From a checkpoint of a small transformer trained on Wikipedia: vocabulary 5033.
Each number is 500 + 50 x the weight over its row's rms, rounded and kept within 0 to 999. Layers, rows and columns count from 0. Numbers have three digits each. The size before them is the row's rms in percent of the matrix's.

# layer 5 MLP down (transposed), 320x160, rms 0.0683, rows 242-268, columns 80-159
106:535481528468526420476568553530465557542538547468456561478529515527455456462472477528471509368569585526494490458563515458490606561513460465558535583487517434463431430447443465490487483523431532547545523498501551504500585540545471423522408455
105:474439467559520489493468415574499449550541443507596489498542579515492462409571411483466475552482440570511575545528598519594528469542571540506567457496500449542532510527599503417470492481593428515496432545553490521479526450613401428471546513
095:506525470443562537595511464498447384509577581515446494612497510612437495502448532451362429508515541528512414523519506575421517510471528434513447493429461503467450508448504536501458515536442425470571422487476513551514545609504449481537465553
100:483536452489533406483553380547506528508468577575555453487557536492490519491563585463446566565523493455437530471461550529545414545466480596544507474524501471493474405554506492561451515450533606542485444471531501502525548569520540457535524469
104:457518537573458588510522477485486494465522448526545587501525585479447513523468446542525470486588465453493503427563525421491403545462485514524492496453499454480505445471425568467609546436452422581505490508520482504369474442536481572581492500
102:567465481399499370493546482493538496510488528534550595420526502457525439523386468512499535522494561547513590460492512572506490547510576443550560515534473533533416615569477491452539486517476405498544464359544477494492535470493510579541419587
105:624444556507554521521526416532496482495553421412588493502517448433448515547524504478552548493520571507480635552533541471598480477509527350538486453558428485487581459525493555589522572517462501468484502516485607468504537530522440502508526511
100:437513557542501539398478511553662456486508542515468460536454546505496516501470524577469615500564531399487443533502396461449597379494490557581531520463565642441541617527513493471512408547570491518589486506470516550516473566474459508431540474
094:490571498550507534597555499557498469471504432543564522417593507551525550549506352474473487443449547495492420522460474463525517405504504432488548527482545551508516453530394501533542510487480495492501483577502508484457411482475533460515510506
104:499507473535589495538459444487520528548441465493439565403548531399505417612467543540477589541530461541523537454449467462544552553374448548489514525478554450603471495492512561497398467456504503506550543545491562542433483468483519552459468528
107:487500418547463436515501533516434467473541478534491524479414524451637517523489447541510563462438359493554544507624443462497548431503502396506443540547489521501520463549461562436388475506412512479528454560454527480513544455453488454492511490
111:483525513503527483609586429515459492549497491555479410429498450463470449479495541553507538516468451460488475529410402558509501505452464518461498401524612507525540374557538496502544608495445597433518485527588505421544510494521472466427511551
098:502537549476523491422567497533470510574443562501451518541433431541555612515511579524470443523536575607566501520502547508489494558427492516490625461539486482488559472492400429431502522490459604430509403516499501500514481549593440534400536441
101:444489485459466470537499474497576420512480440546563466455430432419489506618500538636503554554502479474520553476555494443523510501479425507588537439474579473533522400540556497552552532475506443482615424567499496463515447580444412534550469400
104:486496521504413487422462481530453526520469467543556508424600544510413490436479443519547527442464520558566499481489588486526454522561456555544481516478560457555539534572459489554474569474547603552460490439620601516534608491513490483449468449
097:601479428512455607517489510481562501453509575410518553585554534450542427533484476543480480515475554461523521488451546525499506443522423601499427471478519490520487432513462492530515549475592419529486538510446470457450559373503497567476520567
088:514474441489519544410524574444550497542477471472470503442537516483583431535534500452582462541391529489610377497503472497398525546546516498457574528464524492515487514462412544495486517501553439495561513516497455551476424467546584469508515402
097:558553490445425536545430418529536456507454433513458510470388536512543481572509453530531402456426500404492641487538458486534553404422524519562602505458474486452510486523477498432527485520470508557510460443458461429617433436523534473456510527
101:537581501437462561521497411524475387504582499451515574558461527576492423483533484489558493589518459415473495489469492488499459442464434545477494504528570595494443377480522508560512572634480574458494550552547506513578518554414479468458459575
088:491501471523586503468536559458523603498513503512475482470520433412455569430508504577513559570498547445428504517456508434500484508526479517564478379505547531580533539500508481434490473522497611494551503497514543599499427437535508509520381496
104:552442480499441407491510460550605410494479461557452474495451492479525498509478615552540517499446480479437477457568425541486464566568583470512519510501481626528461453487444554371480512442542509517493459479529572442435481534539519454502494516
091:422497389481465509530450493527443435492505525559612512410517576501575454438494486508459592451510508585427492517430496500483450498523484487601522452497525486563504495588529438472483472431568477550500533400547464459479460535349495529458471573
103:634485549570518477497445601593493465431504530528514521594523482554545573548519448505535529559510409327555454507522480549480483492534489437499447442402498519486476559469402520523505540511497531499419488462499476596544426505612482444489515442
107:499603525498482465497461471502549454417440569498526489412462531566497543463427469525498496530520480512564457551454530456448555406517504489557556503550623504519393517500477521527428494445591525437462505512444587502381484606500465491525518465
096:482556583397566490465487474444411471510499433443565474539501534555526445520496558525496627448462552485503452507495529527435462518485471453483496540493448555478500565443507510435522498503388531471524550556426402500527498437543494469585443422
097:482488580489502627585498489435469491443484483457545478459453528560430541472602480460484500481563492489436551558497447474499552552471467542500521606493401498541468415461441635547489549511551459386494477544519422421557507452503489551527479445
099:512665445441503559503502496498534405547523498509528512514501447517486501554625488543503518545417540502540599555560442481558457418581498459496519514569493456540553548516554506536494532469537507568508560523552487543471413512486484540534438555
# layer 5 MLP gate, 320x160, rms 0.073, rows 243-269, columns 80-159
096:493505462478542437449555407487342540569548486503534527507554537519499464402515440488535420455432399586481506511432518541464432564546540500443487540489581573499542489483404423498457420503525390474541493426584534530542487461573499447519542493
089:548580470528591504570526452485366415450568490424454481526532492572504438504414525543477435561571489527531424466497518506458522500487480535449483630547468480488415570596527513459425521523497479516535568478534588469579562546531506515583497484
092:433400445528531529518524538513532470464581556473421420495466483549450552473547456587588482519441479526481487463555503456487378486478441504550528494483509502523515507442511484408521544472527463471524424492464393526491444574485536494443481463
125:333436542535523533478511533477395480595515546494465495476530497422475482403432536531502542409579460478454441407568564375533503539498467563494448555432428484494534503443545508604599527393490537561553514521549494608466446478504432552582464629
106:472482477470427518521473517536643398551411459470445478438506503567477533477487513439423501518474543497546531467409552515495478503493591555499509483467490500499472615424553499549502568406419502500533451512482456516539444482488430485543465541
099:579495528551525525482566447545477398583508537477478504460458446506447543494538552414536482480468529556428556572565544500576374505535431540492501500538544449534604497474544490498466436514570481482525446457461492604510508511503420502479588494
098:535509559526521577613454594487427505514431454567474472484582434483527504508502487473488444455480462530410554549460488431459462658520551452499451570469488529511549470459523452482411549530523508455432468490476483584416512489562494461513500481
084:521513459448662531474530572443555517525550497518506496548464506422564584480450502563493523487565544448519502479527549470525410558474466435514589475429559454529530478491488473478466467450494544488541487616490492528418475485490488438536441483
098:552518534512463552447507484530406566513555532478558494469470528471518587477516475496451537489595452528419584477577495604478388513541538569442449384447514450424625507547560537574476617454451440532500432477541477426394455501504607459525482460
109:486408448562443560576471491470486426487471506484450464425547443521594505446539466438520569592486467493541538444460510523535527481434513605434513567444392536571516566424467457596464462375481461501612546490507472479451474477466498515437473428
107:458425572511492510490506593384514456499536540478526600513512461448529433474525427524558547590451505391475554508543568426478480425425415570441532617455431461572527508488526474473571454528473449551537475500376523534442526483533454464558487457
093:473489491566433510542531535550543510449435497518497514475471493423490441527578586496476578446523454537546555496433540540511536485460585474570526560438468593453447441418506557474445558493529531542470519483488519492555516434523494552573370403
098:471526442464461608510562495497469511426458460514492460421520470461570502523535531551631505491530418428461543455530506485489494411471536551541479472545486460532526549444459517457493491557524546532614454446479415583478427597492481495582510498
097:512484507555522576476550527646442471556524559451526482476516584569500517544512432482430492408485420556536590442546474492484599513530498538466547475571455533504552504483455469486544487444505431447482554468513497539571575411538553476563468514
104:449501545587500422494486524488477494543493497488537463530562419464468420559559530551496531565416525501513481476532520563527502577470501514546524484532522555502510538571506492578475511537581495506572579520542513483471589443496402541510589625
092:561570593518455516553415515519447567558611459543478492532478371606547446466501452452456484466475517556507430464572527464403444566482530437498452539419481473529531446530485439485465518550577459513510536472491441489454523530461497441576429398
091:519553446508419437441549554498438473568423469477439500513513534545525520438494406478559497469545500468453410485378446468559448506518488467426629452478545530538588519483462538519526560500574555420526484482450499479530467525446527468529509468
104:507524535483513498414546470561512538511408555583476487436512489561400488445503508476452601522473524544483637524420448518425417499497470536541568431492392462460540492507439430468458571545531569431630504505430604461480392506509561539484526532
094:536493538467537466588467469501594411469550478492572556505583478490524451557510495492383485524457490493516518587454519511602468426510489497539541520331500446496447457499470539474496453534418398526496503440542537380489568527531542432400518464
101:514496432600478530482434525476504518470480476522487447502547453525397479465507513486525493556537378548466545488475479456429555418537490486539500473472543571399474547480456449519449469432477376468582448514473551491372466463502489428407483515
094:645484534458471623447524575444496484506498569456474512460524476468476547430501385431547541539429565551598554563573475426531396560508536488530522474511535444484489473441583454549629491540577486498509524515450474435485550543459484433529509468
107:521382498521549448516459556465501544564418438514501477461487487582479553507449481481459495491588476465526437471611546534505540479487501503512491415451478419495535548558466442469516532468583446489543449410558527507442484379454520445466585499
114:506480541542434481463488574590549598606424403486455460502478523499479486507523509614443516515520487495530531426460601501550513532455495569525546426590501490392511519476503432538467603569485530461526566488529564498458485470549377478533442454
091:488383476421499507486502540525425474512463509462471564487549504443473465463485564483502501536583444511448496531456551628481501467500423495460492479506514456591515450436506465549407515447514553476535605453457474566570435519548508434540547422
096:450507498469534507422576509508536609442411458461508551461562522515493591562600537529543494482520526432549546472502455477446439546429515484524461528489502488520488515487397551592532525515387422502561455450580485446482476507503522482609534494
097:453467555538561520516514474477467514509510482451475395568574479451541582540485493470422519419484516525379495472513475519391525509437521512456468551481544518529475426437459463549494515471506431505447527423437542474558476455464410587559486511
100:477411484513529468567603429609449478566508555509436437439558495517527551425563437530386440502388341474475568547497493517554502383514492522491457504598590467442481454512534512495468514504530442501494514524500536556456445427515467491476570474
# layer 5 MLP up, 320x160, rms 0.0724, rows 243-269, columns 80-159
103:519481389579411524473509490540572507506591539512464519449447499474481437518539474556505491583520460434422492545545547449519607492433486527470451560408478501510482472460530466462448480544504579512541467518515476571544592489533515455431583558
098:490491497558418433524452525582472570487452557488518527546451500439593486464533618467386541490581502534485521476538550461474516494453440619530407433484547486499516497543522463440471467425511501556532430494563474480497497586552428494442498482
092:490548483425509477422455493549501457451513467486437512544551577503522376540491540525481525414513453461403474527449484554486432529577516484509468453522586486476489479537504493571601393415464579476496538485477450437506463544587503499486542592
106:522474539469542479482553539570542503555546490428421571478436535432493506523507391449574466601518550505512434623462603589480421580573445506484466481447509534443461553488561433534509549531524459471538508498448492423506495482449432550532491547
102:534550486473481428530556558495541491540575562591549363585435553524537520473545521439470497428500449516587529504404495529469540523493523618551560536478504453549472504445534511494478545504577524558452493511550505444518497408557522462488482513
101:511462510451525467399558575548446518521535470420451484543618499505532517530573588466538446563468459455564558459444398499526457412516546519505481491484556554462556510601409560624485472495473484539527500527501638445525537500493494533558489517
101:414507461563482545478471581418507421511504553562444437496455450467555551471497543536472468474419488502459460451545404551464500515480497534510494562478511534520454499578388518424512529507579456454484472479333564458447543474556379526577450519
087:522568457504519495528558564480462574466430564578594451505372522430509426511496503528477480441556508502516498443391469437521500433508557524464544481444487439541445454517534571352529494428504435562533580491482513487487495565520544480670549491
106:538451549435469460523485464437389513490585445467547546430501530480436560510512513550474529478497508569514484477500485476613521576529417526490528556480613502562539503474513460518500436517479503512589540467491593511485345551537495419412473500
096:514512546459452508422465588532441553472555436463521517505518474507502417454455402361413470397531551478485599536497509530434527527434573566532510456540549595582527440571523518513577468500571531527514434513479475611545448507498439556526568520
109:472567601503466458490424422481394540502549601467474511577537604601549431408491488464471510503407553372454457569542465516529453448497506542556460536483464565473422517493570481503549490542513449496523548480518451532515466467461496445599559530
097:533467446479512522555527422468412498492359502476483519465489439511536601546532511505525471572441524510417503462480536541492497405441403512540587477539560453444529461550445547413485518567479498519474476502520463487584475600567484493472505523
102:556437589520426496441474600431461548496501581494421502510528494481505433536492423431502430474552644511446548510488490415420540538458566505410511432544515521495442495502469523526498483453540502520465442552553448433475498543468531527465480503
103:536496425549455582526653429531485493506445518551552474411597464500460502430496574418447416401539574484528502493590606580419452455469401531550494476474516462486481481493448561460502442490482483493505530443503511494473533480538505478544479447
104:537531536507487383459516485506499496464576526510536443542517394352466457404594569476528465539505559475491460483471523448449483427494588523582470445619472518518496549488488512486502527577416497539494551451509555405539495458504446512432601577
096:433396529465534486421497507540541583482487615514515401539490544448489512498526562547492559399496470503420533444435466470539534510536504583473514433546475508536467463502519455515516459508480529412425531513443509435531481533512409521462562492
093:430464462458487501498629462559591481590485472504568478476473501547530453491442513501518636463493544347560498514445511528488520562520462481469392477502480493518500463408495445509427540469466540480528456559551406537420512536465450506432481550
100:497553534573521401532514413545502574470582444628456497553643583488490481466504552592526482509509473487533530534423483468535533551458533390543522434520464540640512425557529482528516472541474456410488426485511511473533532550618469490630557437
099:414446561524455482501449411470549467456444457476481588511521435535455473455479546422535413574580587519468497485548534598524444530434437513526439539387497492488514555518513451571398480544392530557497442482535513385415482538494507485460505447
101:465473576512508589472563408470546447534551451489546507491498508593430413441469626588498529466557463536538520477529522550497506442407443481454590384474479477598481507535584480534566512540486440510512534505535580426445485423522400462446534553
105:434543487549441386490455453507491498447526486505474555545565520616476475554459519512511556434542469482549429468497449621414401425476473482485425500423541524539439494543404522481448471491373592572553465513580579459510474414571498520503523478
100:516479445530563435435460524439502516475539485541631483412491504553508499398498426564539497529524502498542473534495441477455463440470634495479598434579581446529501507539458425485460612580485510531532483416524517531490497470517497506549489542
102:479538530495536489505493519553456569459566551533443408411431550519464454519476439423558486484331489456541539492512528581457499525510472508491462531517511511499468570482548500472496506445461463536503544461574492547603453479633451464477407513
087:492392499417472444466473532525494576570557540442439479452521547493481475515573527482471462512527476540461574632555526525439457439564488424472443565518489576549477569491506507508422449659528569561464448544476553594460461491530623512461581376
098:453540506522428446501479483472569542562543436533507468439449505449489462548453599555521549526621565490538503460622505501493515515508517492546553502528560400495511482542426538446510562468566473496556456492445468601509424474533574460528475511
095:545472480537547538517416481508576496517543501489473606578496427406551491534576431502487464534512501449415458573541502515461491532420523517492541509460489569546507463539475484411437541438466523530590508541502473530575507522614582576479331518
107:414449536479535537482618451511519456517498552435435504523522411488500517495490537530525414531444430520558561497456480483447451457537626595564553555529532466458616448424650554514455474489522432455431492476442463523410508512569413533499439471